Part of a small language model's weights: rotary positions.
Each number is 128 + 32 x the weight over its row's rms, rounded and kept within 0 to 255. Layers, rows and columns count from 0. The size above them is the row's rms in percent of the matrix's.

# layer 7 MLP up, 512x128, rms 0.144, rows 134-186, columns 0-63
size [ 98  94 100 110 119  99 102 102  92 122  99 107  92 111  89 102 100  95 103  93  99  92  96 116 102  94  95 119  90  92 104 100 108 100  98 111  98  88 101  97  94  90 103  95  93  98 100  82  98 105 100  98 116]
[[104  51  85 103 142 163 103  97 139 114 144 106 136 147 137  96 126 132 103 162 132 151 151 105 134  71  80 128 105 140 106 107 107 100 107  86 118  87  93 118 190 106 135 164 160 149 147 144 137 142 137 162 110 112 130 135  86 201  91 161 134  91 166 104]
 [130 111 130 104 147 206  71 146 137 116 188 141 153  74 118 104 112  71 120 147 126 186 122 145 146 119 105  58 158 133 147 106 152  95  58 153 142 139 122 161 140 124 117 128 108 130 145 116 153 124 107 124 150 190 107 176 128 131 129 154 123 123 149  84]
 [139 178 129 114 115 179 156 168 166 105  64 112 113 110 116 124 120 132  99 100 119 115  97 127  88 198 134 149  54 129 152 170 139 173 171  55 180 119 172 135 112  81 137  59 171  90 172 101  97 161 150 150 111 134 160 137  68 110 183 108 173 163 145 127]
 [ 93 186 160 148 115  87 147 117 104 124 147 208 134 107  98 100 103 141  97 137 134 127 165 150  79 130 139 147 154 141  88  77 115 139 187 164 146 177 162  97 138 158 112 124 129  68 200  81 137 170 115 151 201  89 116  77 169 109  93 117 126 125  82  65]
 [ 83 151 141 153 117 109  84 104 109 167  60 162  88  79 166 129  82 165 115 108 110 138 158 109 135 181 123 133 140 103 157 161 123 165 103 146  93 108 117 139  80  97  93  51 117 108 181 162 115  94 175 140 145 164  73  86 127 122 153 134 120 167 171  67]
 [147 103  88 155 182 165 115 165 121  98 122 167  76 119 119  19  87 110 160 112 144 135 162 152 116 135 170 113 110 129 136 129 123 145  81 142 129 107 119 125 122 138 154 167 134  75 152 148 123 117  90 123 132 227 106 162  97 111 150 179 141 135 137  87]
 [134 134 132 124 129 115 101  68 144 122  91 136 136  94  88 125 145 132 152 141 152 144 182 146  91  58 115  73 106 131  71 178 143 103  91 112 166  62 189 128 125  92  98 103 165 114 150  93 100 189 109 113 108 123 113 125 178 183 120 116 120 150 155 123]
 [111 157 170 151 168 141 126 110 188 112  13 143  99 122 162 194 101 140 168  69 101 131  52 134 134 128 151 124 106 181 130 146 167  87 136 145 140  70 108  96 130 154 126 171 129 113 137  56 127 123 101 130 155 102  94 121  87 117 111 113 166 104  96 147]
 [135 168 107 131 129 181 139 144  96 113 142 132 127  58 189 125 116 157  56 178 175 105 146 136 114  95 118  90 159 106  64 126 128 160 142 104  86 131 181  76 109 140 148 159 133  66  81 193 140 149 115 113  98 114 124 182  94 165 152 111 133 115  69 142]
 [ 96 136 125 118 123 117 115 123 163 117 151 148 155  55 161 130 154 105 101 126 167 117  81 159 138 105  95 199 111 112 143  94 144 180 104  79 112 196 103 205 136 102 136 102 137  93 115 115  69 126 138  76 146 180 196 167 136 113 118 131 142 131  83 110]
 [ 96  83 130 164 176 177  72 169 124  95 126  67 139 134 176  96 137 106 118  84 186 177 137 138 137 160 137 186 100 152 138 129 160 207 174 162 125 122  67 138  97  97 154 105 157 121  92 121 118 152  81 164 142 178 164 141  81 139 103 140 130 156 100 141]
 [151 134  87 146 123 131  94  93 177 155 109 118 123 122 144  79 133 153 119  84 182 122 128 176 120  94 102 130 179 188 134 194  83 132  68  73 145 112 136 124  76 139  85 121 140 139 147 118 123  67  91 155 111  99 136 157 178 131 121 180 174 193 121 106]
 [149 133 141  95  74 116 107 104 143 174 180 127 151 127 148 132 105 150 116 105 176 149 136 166 154 136  64 120 137  89  90  57 155 136 110 179 121 105  92 102  68  96 141 118 128  86 125 101 110 142 133 104 116 150 139  96 109 113 144 118 101 164  86 123]
 [143 120  81 128  45 117 120 131 128 131  91 190 121 112  96 109 186 130  90 215 108 116  80 118 124 169 123 167  68 131 116 131 145 113  95  89 138 145 115 111 122 108 108 145 138 115 178 166  67  91  95 121 148 149 123 116 136 186 171  65 156 128  56 146]
 [146  97 165  68 144  93 162 176 166 109 157 153 111 101 162  85 162 174 184 130 165 113 146 116 129 137 121 115  97 128 149 101 134 145 115 115 131  89 103 118 175 144 129 130 138 144 103 109 119 137 182 165 128 132 130 140  81 139  47 112 139 201  57 203]
 [122 114  93 119 216 144 154 153 150 143  91  89 137 134 109 155  99 140 122 130 165 123 125 179 139 150 133 146  97 145 125 138 115 187 121 149 117 144 211  94 100 112 101 132 152  95  92  92  85 162 143 128  82 144 124 112  80 176  77  87 121 172 140 194]
 [174 104 121  98 164 177 162 152 150 120  64 139 142 112 128 118  87 127 158 154 142 104 114  92 174 149  30 155  99 167 117 162 154 143  94 136 161  97 112 174  95 180 166 115 107 150 125 100  79 166 101  93  79 132  86  67 129  85 109 119 159 141  77  84]
 [129 146 132 150 117 136 182  83 113 105 137 131 177 132 171 111 131 169 133 151 133 147 121 133  76 178 143  94 142 143 176 154 129 140 145  86 174  80 100 154  86 115 105 124 101 148 108 118 111  79 154 107 165  94  67 130 118  61  79 124 150 183 103 161]
 [116  83 115 133 168 125 101 116 137 123 132 124 119 124  38  98 122 113 130 114 118 130 119 131 118 115 107 149 156 148 147 172 122 133 133  94 119 155 158  77 111 105 169 102  87  76 174 149  90 107 128 159 137 155 155 206 174 129 190 120 108 170 152 167]
 [126 105 161 126 123 148 110  75 106 148 133 173 115  63 119  99 174  98 126 106 134  59 140 131 173 184 129 150  58 117 135  90 125 151 120 133 131 106 129 125 145 153 171 150 145 187  89 103 120 119 165 171 172 116 113 194 161 126 112 159 127 177 155 221]
 [120 101 107  81 106 103 138 153 147 133 128 119 123 104 133  54  99 171 134 107 103 176 133 108 100 131 121 117 132 137 144 161 130 136  89  92 103 105  88  54 165 166 117 104 162  98  82 128 139 150 143 157 143 138 186 115 149 101 151 127 123 141 101 114]
 [112  98 173 148  88 109 186 135  84 174 143 157 119 146 145 128  77  84  93 106 195 115 141 140 135 137 127 158 159 112 164 126 148 138 198 146  73 123  79  60  70 113 110 163 168 120 188 135 112 116 126 170 110  99 108  95 161 111 152 133 121 121 175 148]
 [139 161 199 159 132 130 140 173 163 169 156 116 135 114 143 163 132 185 125 147 143 115 148  97  98 123 142 177 160 173 120 165 180 101 190 203 186  71 128 144  77 161 146 112  96 148 131 129  91 169 104 171 117 128  81 121 141 143 107 151 101 122 131 154]
 [104 120 129 160  98 150 141 150 168 138  78  92 106  91 165 120 113  95 117 188 155 176 112 128 152 148 137 166  72 123 134 201 154 119 112  85  62 147  85 133 102 140  79 106 205  88 171 108  90  95 117 162 100 155 121 160  60 132 143  99 178 135 120 127]
 [166 133 138 176 167 141 127 157 206 125 162  91 184 139 146 110 181 123  88 118 114  67  92 146  84  91 140 184 110 146  67 103 169 144 165 116 151  75 151 127 113 114 150 154 194 157  67 139 113  95 108  48  80 155 109 161 152 133 161 116 176  92 143 102]
 [156 124  91  94 142 155 133 130 120 140 153  89 144  72 129  82 100 137 113 160 167 124  99  75  84 142  82 161 149 114 115  78 128 130  91 121 131 132 166 133 157 178 104  80  23 145 113  85  75 184  84 136 133  91 136 171 108 135 137 113  93 174 228 155]
 [140  84 131  65 108 109 163  95  97 109  70 170 120 161 139 201 170 113 109 157 171  90 117 121 158  94  82 175 142 116 170 150 113 105 156 187 166 109 110  96 170  78  58 131 140 116 119  91 129 123 132 138  84  71 144 127 143 111 115 164 140 161 147 116]
 [156 125 106 104 107 170 128  87 155  82 103  95 113 124  90  99 169  88  72  88 167 112 122 171 118 124 169 139  92 154  99 113  89 103  93 105 155 126  51 116 174 107 138 123 109  95 136 123 175 107  89 153 121 141 101 145 116  90 160 104 161 136 148 164]
 [129 174  94  93 138 102 157 115 114 172 141 137 159  82  80 166  94 124  92 141 130 136 100 119 131 165 121 143 179  87  87 115 143  93  71 142 183 143 139 106 130 115  99  84 111 149  83 144 141 170 173 131 119  91 118 152 130  89 191 129 157 101 134 130]
 [132 117 132 227 144  99 135 153 180 129 129 128 118 106  95 148  69 152  96 123 175 161 138  87 129 110 168 126 108  86 107  66 122 194 185 125  83 160 145 106 101 169 155 119 128  83 116  87 124  83 177 103  88 101 100  79 142 149 102 101 139 163 112 164]
 [181 128 154 146 118 152  93 132  76 151 145 178 114  77 138 169 191 162  89 147 104 130  91  83 166 121 100 103 121 154  91  96 145  97 138 123 165 122 154 108 117 130 169 112  85 135 181 113 152 136  79 120 101 153 146 109 171 120 150 153  57 130 232 126]
 [137 143 152  88 108 136 115 166  78 136  99 130 114 184  64 153 151 172 193 115 120  97 122 130 163 140 128 195 136 123 121 154 110 161 163 114 133 166  93 111 112 154  66  86 130 178  95 113 143 174 114 139  79  66 135 112  93 145 142  99  88 149 138 130]
 [126 140 110 137 105 160 172  86 179 113  75  97  93 120 136 186 157 186  46 221 126 135  78 195  98 145 142 147 154 141 142 161 142 149 146 143 170 111 127 107  87 112 100 120  99 132  98  69 115 163 116 106 184 142  63  75 100 186 118 127 134 113 134  82]
 [118 108 150 146 105 151  91 129 158 160 150 149 126 138 106 114 177 112 132 133  78 199 118 178 127 103 179 130 127 205 155  86 106 139  74 148  63 144 162 140 174  96 116 133 101 119  94  96 176  81  91 135 127 120 163 124 189 110 137 122 146  76 108 143]
 [141 141  50 100 116  90 148 109 181 115 125 157 125 119  95 121 177 142 150  94 157 121 151 137 181 104  91 102 151 138 112 102 133 109 109 173 130 121 170  97  79 168 186  70 169 126  71  51 117 162 116 129 174 179 104 132 132 110 148 145 164 171 173 153]
 [169 102 120 166 105  81 145 124 111 150 156 116  86  86 173  56 175 139  91 138 160 104 165 104 201 105 100  79 106 110 157 149 137 127 122  74 104  87 118 169 171 116 111 114  82  98 137 178  77 129 180 153  99 103  96 111 172 119 118 187 144  73 175 125]
 [ 98  40 162 133 153 150 104 139 130  79 149 116  93 125 139 158 109 133 146 123 149  99 139  86 158 169 114 116 160 125 142 175  60 116 134  93 164 133 111 160 144 149 126  88 134 123 102 126 134  96 189 157 220  91  58 125 146 133 150  77 168  92 110 143]
 [190 143 122 170  93 115 148 149 129 105 100  90 131 119 124  47  96 127 141 126 119 147 134 102 106 126 187  89 157 102 120  96 119 124 134  79  79 159 134 147 100 139 110 120  94 152 113  82 116 151 114  87  99 110 164 123 163 104 142  78 168  93 123 148]
 [151 161 116 123 153  59 190 116 171 125 111 189  84 109 112  73 129 149  58 121 159 152 147  73 204 116 142 102 139 179  98 134 117 108 121 145 143 124 120 120 147 102  86 113 119  57 139 125  85 178 132 167 178  77 137 140  80 118 106  98 157 155 116 201]
 [ 94 125 211 114 170 116 197 143  97  93 103 124 142 137 131 139 129 191 118  68 105  79  88 122 111 109 136 144 133 230 125 142 241 136  95 147 115 165 137 124 147 104 110 152 132  78  96  91 106 150 161  73 108  24 101 135 112 145 147 140 152 116 194 140]
 [153 110 144 167 136  83 129 163  98 156 128 138 100 108 106 113 144 113 114 118 215 150 184 178 169 127 127 164 116  42 149  84 133 118 143 112 168 161 141 138 110 100 128 118 145 205 105 106 151 108 142 134 105 136 178  82 136 115 191 146 161  90 170 152]
 [151 114 125  78  91 163 143  68 125 204 115 160 128 102 146 160  57 147  35 144 125 143 137 150 107 131  97 115  96 103 104  78 121 111 179  68 147  90  96 150 148 118  74 121  68 150 159 145 176 152 142 127  98 124 134 140 124  60 150  98 142 138 152  75]
 [173  98 116 137  74 133 223 104 174 119  96 164 132 131 179 108  61 141 114  34 148  88 196 113 101 152 141 151 163 123 115 134 120  96  98 154 142 110 145  71 138 168 108 108 202 105 148 129 111 140  98  79 101 148 127 149 169  91 154  96 134 112 133  89]
 [164 141 165 125 147 217  63 100 106 110 121  93  98 128 145 126 109 190  54 155 110  75 166 158  90 113 137 153 122 149 111 135 139 172 151 153 167 134 152 105 215  50 114 129 135 157 142 165 160  69 115 156 139 165 166 154 124  63 110 170 116 157 111  88]
 [ 90 144 108 115  92 155 196 119 154 125 106 164  91  91 121 166 117 193 124 104  86 110 141 102 140 168 158 210 111 141 146 100 120  83 148 106 121 153 133 187 113  60  88 113 130  97  97  90  71 195 176  79 118 177 135 150 184 112 127 130 117 138 116 148]
 [111 110 104  95 106 198 131  96 159 200 141 193  98 145 110 125 150 121 133 132 160 137 133 156 107 131 143 142  58 160 118 115 148 126  92 180 196 174 119 121 115 161 103  83  70 125 132 133 109 156 168 157 177 141  82 124 148  29 164  62  96 105 139 115]
 [131 214 100 160 121  96 132 153 181 161 115 147 124 132 161 142 201 115 103 132  59 104 135 148 180 188 163 142 121 151  99 117 200 125 141 123  94  68 187 139 123 112 116 153 140 154 102  68 129 100 156 106 128 166 136  92 144 117  77 110 128 140 115 135]
 [129 150 132 161  88 108 126  98 187 136 135 125 124 104 199 166 106 222 137 154 121 114 109 133 103 152 145 165 109 102 127 149  58 126 109 121  69  71 107 161 159  87 108 106 166 149 161  68 103 121 139  96 151 106 152 181  95 120 112  60 119 123 106 203]
 [100 137 138  96 159 110 200 189 170 145 154 130 134 108 196 127  84 170  99 134 149  68 106 123  88 166 169 141 111 151 158 150 132 105 120 142 175  87 112 126 114 178 123 121 145  96 137  71 128 133 170  85 129 159 153  84 121 100 145  99 119  95 103  72]
 [130 108 143 133 172 117 140 113  96  64  77 159 216 153 127  92 167 184 120 194  94 212 157 150 143 156 130  97 150 140 117  71 138 140 120 124 104 145  91 103 113 143  93 165 107  81 116 143  84 113 132 133 138  76 108 102 124 116 162 160 138 109 102 120]
 [168 122 154 112  79 152 134 125 161 124 117 141  78 115 136 102 161  72 161 112 160 142 133 180 149 102 157 154 157 165 149 162 116 161  91  69 136 119 121 172 102 135 112  98 159 121  93 174 182 114 165 106 157 163 104 108 124 190 172 119  92 128 116  59]
 [113 144 178  70 172 157 106 155 116 131 109 166 151 173 106 145 115  81  98 110 119  83 165 115 129 117 139  91 159 161 154 139 102 166  99 123 137 156 128  87 161  45  76  88 160  79 113 146  80 146 158 127 165 109  98 151 122 162 128 101 155 117  70 128]
 [158 122 121 162 101 155  82  71 136  90 120 154 102  74 114  86 168 174 170 195  68 114 152 149 125 116 109  91 132  82 102 152 153 119 150 160 152 103 131  79 125 132 153 113 112 121 158 137 130  95 117 119 115  86 134 150 112 212  96 159 119 128 209 107]]
# layer 7 MLP down (transposed), 512x128, rms 0.217, rows 134-185, columns 0-63
size [ 94  92 102 110 111 103 103  95 101 120 109 111  95 106  94 105 108  96  99  92 100  82 100 109 100  93 100 115  93  94  99 110 101 101  96 104  86  93  93  93  94  90 106  90 103 102 104  82 100 112 101  97]
[[127 168 144 164 155 111 144  92 129 151 130 126 131 137 115  81  79 136  91  88 117 176  99 131 146 118 133 123 137  86 199 107  38 149 124 135 138  69 143 140 102 121 150 102 128 189 105 135 160 123 126 127 135  91 102  80  98 139 196 160 153 110 102 155]
 [118 133 174 120 143  75 139 131 116 114 124 146 156  79  87 100 132 136 185 141 176 128 181 151 159 145 147 142  79 106 148 132 145 139 213 207 118 133 207  57 160 125  87 168  96 117 121 106 117 124 133 104 106 181 137 133 135  96 195 101 124 213 166 137]
 [167  66 143 141 142 101 130 177 148  77 119 105 141 147 129 144 157 117  87 135 144 176 141 106 138 106 118 202 132  47 104  79 104 127  89  55  97 112 156 143 130 218 108 110 133 147 155 150 151 188  67 122 174 103 122 129 120 102 162 109 117 103 185 108]
 [113 119 103 128 134 230 130 188 156 154 130  94 114 161 136 151 135  86 161 141 152 121 104  99 108 101  85 134  96 138 128 116 205 146 157 186 133  85 111 157 129 141 124 129 109 136  89  91 190 106 109 113 113  88 164 147 123 127 134 166 163 182  84 140]
 [109 196 126 132  90  77 140 118  60 125 149  55  68 100 164 125 159 145 148  81 123 146 119  43 111 188 141 117 144 116 166 113 153 168  99 162  75 172 153 188 147  77 113 162 113 169 101 134 115  84 163 108 123 111 136 100 135 155 140 120 190 161 108  93]
 [142  21 145 151  89 144 119 126 109  99  95 137 151 114 134 131 125 119 124 184 191 142 123 157 124 101 157 167 165 175 132 125 119 120 146 151  84 193  93 144 145 191  87  80 102  66 134  88 141 121 158  80 121 126 124 115  82 115 113  89 136 114 179 122]
 [ 76 186  85 162  99 135  61 128  99 105 176 175  91 143 128 160 110 105 142 182 124 132 146 117  95 109 203  39 126 101 143 117 140 109  77 106 116 110  75 140 180  75 114 159 128 164  99 145 141 128 161 175  60 120 135 100 144 155 180 123 101 114 104 141]
 [115 144 151  94 114 140 175 151  83  78 215 115 145  88  84  74 121 129  90  89 146 141 111  96 107 178 127 116 109  93 118 126  77 137 164 130 122 135 109 156 122 122 135 124  99 154 106 172 122 179 162  99  50 153 153 103 172 129  87 157 127 119 131  84]
 [159  87 139 113 164 152 110 153 146  97  96 109  87  70 178 125  78 129  84 108 127  52 143  86 150 134 114 157 159 125 126 128  77 134 128 117  87  52 115 137  97 150 170 168 120 150 155 191 138 139 141 140 116 120 141 181 138 174 136 128  87 153  92 124]
 [ 96  93  99  97 168 102  71 123 128  87 134 154 139 126 175 100 173 114 147 159 102 149  88 121  95 123  65 189 140 141 139  72  89 148 142 165 121 137 114 116  83 122 198 130 142 134 141 140  83 122 165 140 122 141 158 161 113 159 121 127  50 118 116  65]
 [155 114  77 182 131 117 136 114  95 140 107 118 152 124  86 119 103 140 187 101 112 178 166 119 171 136 116 131 146 108 130 117  96 168 132  47 147 119  73 200 113 177  48 190 142  50 152 123 106 127 159 122 119 131 163 163  83 118 166 104 130 172 164  88]
 [147 129 121  99 103 150 106 138 106 108 199 112 159  98 125  74 169  71 136 192 148 164 157 117 109 156 149 132 182  85 111 117 125 189  99 171 158 111  86 114 124 137  60 131  87 120 110  95 147  65 123 158 125 126 160 103  99 108 145  97 172 105  84  90]
 [134 169 120 123 141 175 105 150 130 125 135 114 109 111 149 182 211  87 146 132 141 214  86  68 137 111  77 136 144 122 150 129 157 158 153  90 125 143  99 133 130 138 111 186 126  91 183 144  98 153 138 180 136 142 100 134  74 141 162 155 166 118 101  66]
 [149 113 112 120 116 143  98 123  90 177 143 182 130  89  80 111 163  51 145 175 124 127 114 176 108 188 132  69 133 171 158 165 112  54 116 128 108 100 126  68 160 122 108 156 158 124 137 112 124 109 104 130  85 125 136 144 158  76 165  91  76 111 115 104]
 [ 99 177  90 180 131 103  96  79 122 134 127 106 169 125  53 149 130 160 136 167 133 156 102  59 164 140 124 105 101 115  48 184 161 131 129  94 116 105 136 151 158 122  86 166 132 158 156 156 171 134 110  78 142 113 127 107 171 126 169 166 127  79 143 138]
 [135 157 152 126  81 130 118 114 139 141 134  98 133 116 141  99 145 163  90 146 154  88 117 143 138  89 130 136 134 119 125 107  90 170 135 128 115 120 175 147 125 128  64 135  90 152 136  50 150 155 145 152  73 174 136 130 129 162  59 142 107 199  70 159]
 [ 94  85 131 142 128 160 139 151 113 138  91 152 111  84 167 126 121 176 110  92 106 160  99 142  97  88 106 122  70 130  76 128 150 101 153  92 188 144 187 161 151  90 124  93 166 173 133 118 157 154 154 184 121 140 118 102 150 117 126 128 180  76 145 140]
 [105 164 120  61 103 120  92 155 129  66 122 120 138 160 155 109 114 118 132 192 161 110 128 176 164 153 130 139 152 121 138 140 112 158 134 123 119 150 182 213 104 104  94 103  70 158 126 134 136 171 105 111 141 163 201 111  86 125 202 149 129 108 146  95]
 [107 109 146 158  96 164  83 101 136  84 110 143 111  62 137  63 129 122 134 144 137 149 117 198 180 160 126 113  80 116 125 181 126  90 105 163 180 133 119 117 137 114  97 124  66 108 109 119  94 148  52 126 160  89 111 123 115 107 113 148  86 116 156 185]
 [125 139 107  93 145 213  81 146 182 139 126 179 134 150 142 138 111 148 141 127 101 154  85 124  76 133 189 147 161 159 115 111 146 139 186 110 117 192 128 107  70  65 188 109 186  95 163 105  92 196 171 167 135 100 167 139  67 114 122 123 159 127 125 157]
 [181 135  99  75 110 159 124 153 163 150  78 108 129 152 128 159 175 160 119  86 133  84 143 158 168 125 134 145 180 155 144 166 145 107 120 133  19 176 159 154 150 140  92 137 125 165 112 140 177 122  84  91 148 108  75 153 146  92 130  78 128 137 143 113]
 [142 176 147 147 148 125  79 145  95 147 119 137 113  88 128 156 162 104 140 153 137 154 131 128 107 123 138 168 169  79 167 137 149 197 197 126 117 102 167 179 111 141 125 163  94 124  76 146 127  84 176 115 102 109 100  47 161 125 107  74 121  81 211 181]
 [120 104 138  68 190 162 161 111 122 103 100 127 113 220 120  69 139  73  75 190 151 163 100 150 158 127 121 125 103 141  81 131  80 158  65  75 117 178  98 120 128  54 190 173 152 153 117 136 139  64 114  93  95 167 116 109 101 133 141 157 109 131 154 144]
 [165 130 123 109 151 145 134 123 127  52 142 127 106 115  90 125 129 146 126 147 136 143 110 178 118 144 118 184 119 129 135 148  71 130  94 119 124 186 135  98  94  83 143 112 107 130 135 110  76 138 106 116 172  80 134 124 124 119 168  75  87  93 174  92]
 [ 47 158 111 131 160  96 122  87 147 198 149 169 157 210 126  84 113 129 119  72 152 189 130  88 117 104 109  81 108 108 141  65 130  93 128 134 116 168  97  87 133 163 122 111 127  98 147 118 141 122 175 173 159  98 120 146 134 128  86 115  88  71 128 188]
 [ 79 147 117 168 146  92 107 113 108 186 166 121 111 160  73 130  92 109 117 100 144 106 103 147 132  98 149 137 138  90  98 132 149 118 122 125 110 120  96 120 133  93  13 121 148 155 119 152 121  87 128 123 151 116 115 119  89 153 193 164 108  89  42 124]
 [106 102 140 126 102  85 111 171 115 107 131 172 141 185 110 156 192 111 142 189 138 120  85 128 128 157 105 117 101  91 124 144 134 110 111 153 122 178  82 142 128 150 127 131 147 118 122 173 108 105 121 134 106 110  91 178 153  68  98  87  88 143 147  84]
 [143 175 121 123 120 123 129  81  86 185 162 111 163 133 120  87 183 125 112 153 124 105 133 105 246 117 166 181 132 167 119 119 152 149  56 155  78 149 129 105 156  90 166  79 151 138 117 124 161 150 107 122 151 169 100 129 115 100 156  94 144 127 123 125]
 [119 114 141 131 108 136  98 135 135  99 117 141  85  97 203 115 111 184 123  88 162 126 159 144  85 176 129 114  77  80 131 124 114 107  91 116  76 164 127 144 199 135 155 124  70  96 152 113  66 145  75 166 157 223 172 102  78 148  96 104  83 116 102  98]
 [154 156 146  71 136 161 143 110  89 114 187 136  79 161 190 127 105 156 138  74 119 126  73 115 134 140 131 142 120 128 118 114 112 131 125 144  92 181 180 123 107 142 161  87 125 150  64 146 107  75  79 148 151 165 106 128 179 133 116  75 117 121 136 116]
 [145 214  98 112 110  99 144 181 143 115 118 145 149 188 138 143 155 108 141  83 182  65 151 100 178 151 183 128 117 119 113  85 106 104 116 127 153 137  99 172 149 150 146 131 134 101 117 168  93 166 114  99 137  95 108 132  79  39 171  97 155 160 135 149]
 [ 71 153 120 167  64 136 117  98  87 122 152 162  87 174 210 179 165 101 141 111 187 169 116  84 156 151 107  93 143 148 135  97 150 134 143 143 117  99 112 135 143 114 117 113 161 111 164 122 124 128  69 109 162 123 114 128 139 127 117 179 118  44  83 143]
 [100  91 198 108 160  82  94 160 127 114 185 124 114 187 129  56 145 162 176 132 178 118 158 144 132 105 119 168  71 171 138  96 159 111 179  76 132 137 162 210  95 148 165 168 158 128 142 178 165  93 133 176 143  94 167 101 162 128 121 105 169 147 120 155]
 [114 146 136 142 117 134  91 131 134 148 142 162 153  98 168 108 130 108 113 114  82 107 146  76  69 103 130 106 140 244 123 133  64 183  99 105 136  70 127 145 116 139  89 147 118 170 148 109 161  91 109  75 126 156 133 161 148 180 160 149 103 127 110 148]
 [104 178 100 141 170 215 130 140  88 116 149  97 159 133 120 170 188  82 131 203  97 150 163  68 104  91  91  91 141 115 135 105 112 136 116 104 143 157 125 151 129 101 166 131  94  80 106 132  85 105  78 196 112 140 159 107 195 114 145 106 155  99 142 111]
 [141 158  63 143 103 154 126 144 162  79 128 143 120 111  97 177 135 157 146 134  83 108  96 125 116 154 124 141 194  66 114 123 179 127  87 189 106 179 138 156 138 123 198 117 115 137 107 142 201 126 154  89 137 143 115 106  96 147 112  87 149 131  82 126]
 [153 147 133 126 142 118  93  88 116 116 109 172 158 176  53  85 125 151 115 114 120 135 169 126  87 116 160 171  68 129 142 139 159 168 158 107 140 159 148 139 120 119 211 163 155 176 117 135 151 120 121 110  80 175 146 129  95 107  82 151  99 142 156  88]
 [138  90  95  92 115 184 118 151  81 108 197 149 155 146 120 141  61  88 125 103 111 154  99 119  97 176 114 144 124 109 178 129 124 147 100 104 107 110 144 103 138 137 139 150 134 169 119 129 192 102 179  99 164  75 155 125 108  78 146  91 153 122 146 116]
 [111 142  71 117 161 117 147 118 143  88 132  81 143 154 114 140 146  82 107 149  93 175 102 177 138 115 147 150 167 118 114 141  57 113  90 165 142 144 115 139 117 119 163 157 150 135 131 172 192 132 160  56 111 185 106 124 102 185  49 152 128  94  77 180]
 [103 182 105 147  73 102 144 192 124  50 122 124 107 167 158 123 125  68 144 120 101 125 151 108 147 131 114 160 153 179 136  93 147 125 127 129 132 143 124  71 147 171 135  68 140 150  96 149  87 115 105  84 103 174 118 101 176 108 136 179 136 140  89 130]
 [132 147 124 116 155 181 152  81 142  46 121 123 173 190 120 131  96  93  65  62 115 188 117  97 137 144 127 134 129 101 123 166 125 176 156  89 148 122 131 167 127 115 193 151  73 114 130 137 147 157 171  70 137  57 135 103 139 128 139 105 124 119  89 110]
 [143 154 150 142 155  91  90  81 203 174  77 148 133 109 147  83  84 187 103  76  84 139 107 127 128  76  70  75 157  95 195 112 158 127 140 115 116 171 130 143  96  97 169 113 106  98 138 133 118  94 135 158 134 168 150 100 125  65 207 117 110 127 134 102]
 [ 99 109 127 126  53  70 146 163 131 177 138 152 165 118 113 139 146 168 196  97 113 129 137  95 132 163 117 142  69 116  75 162 138  79 159 122  96 202 121  81 101 128  90 143 132 146 121 124 114 115 112 111 144 156 166  86 139 160 175 119 172  89  89 154]
 [ 26 140 140  94 142 115 126 145 146 116 136 129 150 110 129 181 113 134 116 120 100 142 174  86 123 123 159  94  60 102 117 114 199 144  95 142 131 148 150 120  37 182 146  64 107 104 134 142 108 124 129 113 123 156 112 144 146 135 117 104 191  85 165 120]
 [108 129 118 135 156 152 140  37  67 137 163  48 144 108 145 127 120 121 135 164 116 148 129 162 117  99 135 124  99 149 161 103 106 103 114 135  68 174 119 125 154 152  66 174 137  65 105 128 103 134 180 195 132 121 153 137 133  93 161 105 181 118 146 152]
 [135 136 100 113 141 149 132 183  89 121  83 154 118 117 126 154 109 143 105 151 104  87 129 116 147 144 145 125 169  88  99 104  96 109 110  89 109 121 159 145 133 237  96 115 162 112 122 105  38 103 109 146 104 102 172 159  95 162 129 186 138 185 123 134]
 [115 118 120 130  76 199 174 113  65  88 170 142 103  63 186  92 113 160  82  67 150 158 147 159  58 129  66 170 102 157 140 135 148  85 136 128 157 118 144 164 117 133  80 127 133 108  86 112 115  98 120 178 114  80 138 177 114 154 110 148 108 117 161 105]
 [134 126  98 101  85 141 127 110 132 112 128 120 119 102 152  94  75 116 150 122 124 154 121 136  76  97 124 100 120 121 126 122 118 124 124  62 157 170 189 113 199 107  92 151  53 143 179 182 153 146 152 124 159 130 178 140 123 128 183  71 134 160 116  79]
 [155 106 128 130 110 222 125 131 111 120 122 114  95 138 164 117 142 109 197 207  61 122  78  90 107 104 169  97 120  89 162 111 160  96 100 140 127  90 170 133 134 106 129 102 111 107  91 136 128 180 166 133 126 123 135  91 122 102 132 118 158 149  80 105]
 [118 135  78 112 162  98 185 238 143 118 133 142 131 168 177  60 121 117 145 106 102  59 109  91 133 138 129  57  72 107 131 148 149 136 130 150 122 175 146 169  84 102 205 126 108 178 153 138 132 132 104 105  82 118 168  97 108 130 111 118 117 132 101  93]
 [ 65  79 161 127 137 124 119  88  59 155 157  95 179 157 150 114  69 125 148 175 118 142 110 141 133 145 115 207 153  86  79 141  82 147 166 122  96 131 114 148 187 158 152 205 111 144  85 125 200 122 131 134 117 121 133 128 135 157 109 160  77 119  60 158]
 [117 136 141 136 167  94 128 107 143 114 145  58 136 137 130 139 147  74 144 141 131 114 161 114 149 168 116 183 101 129 101 106  84 121 157 123 171 127 147 135 166 137  90 113 139 127 116 126 150 151  87  62 162 169 104 124 186 188 143 129 127 171 141 146]]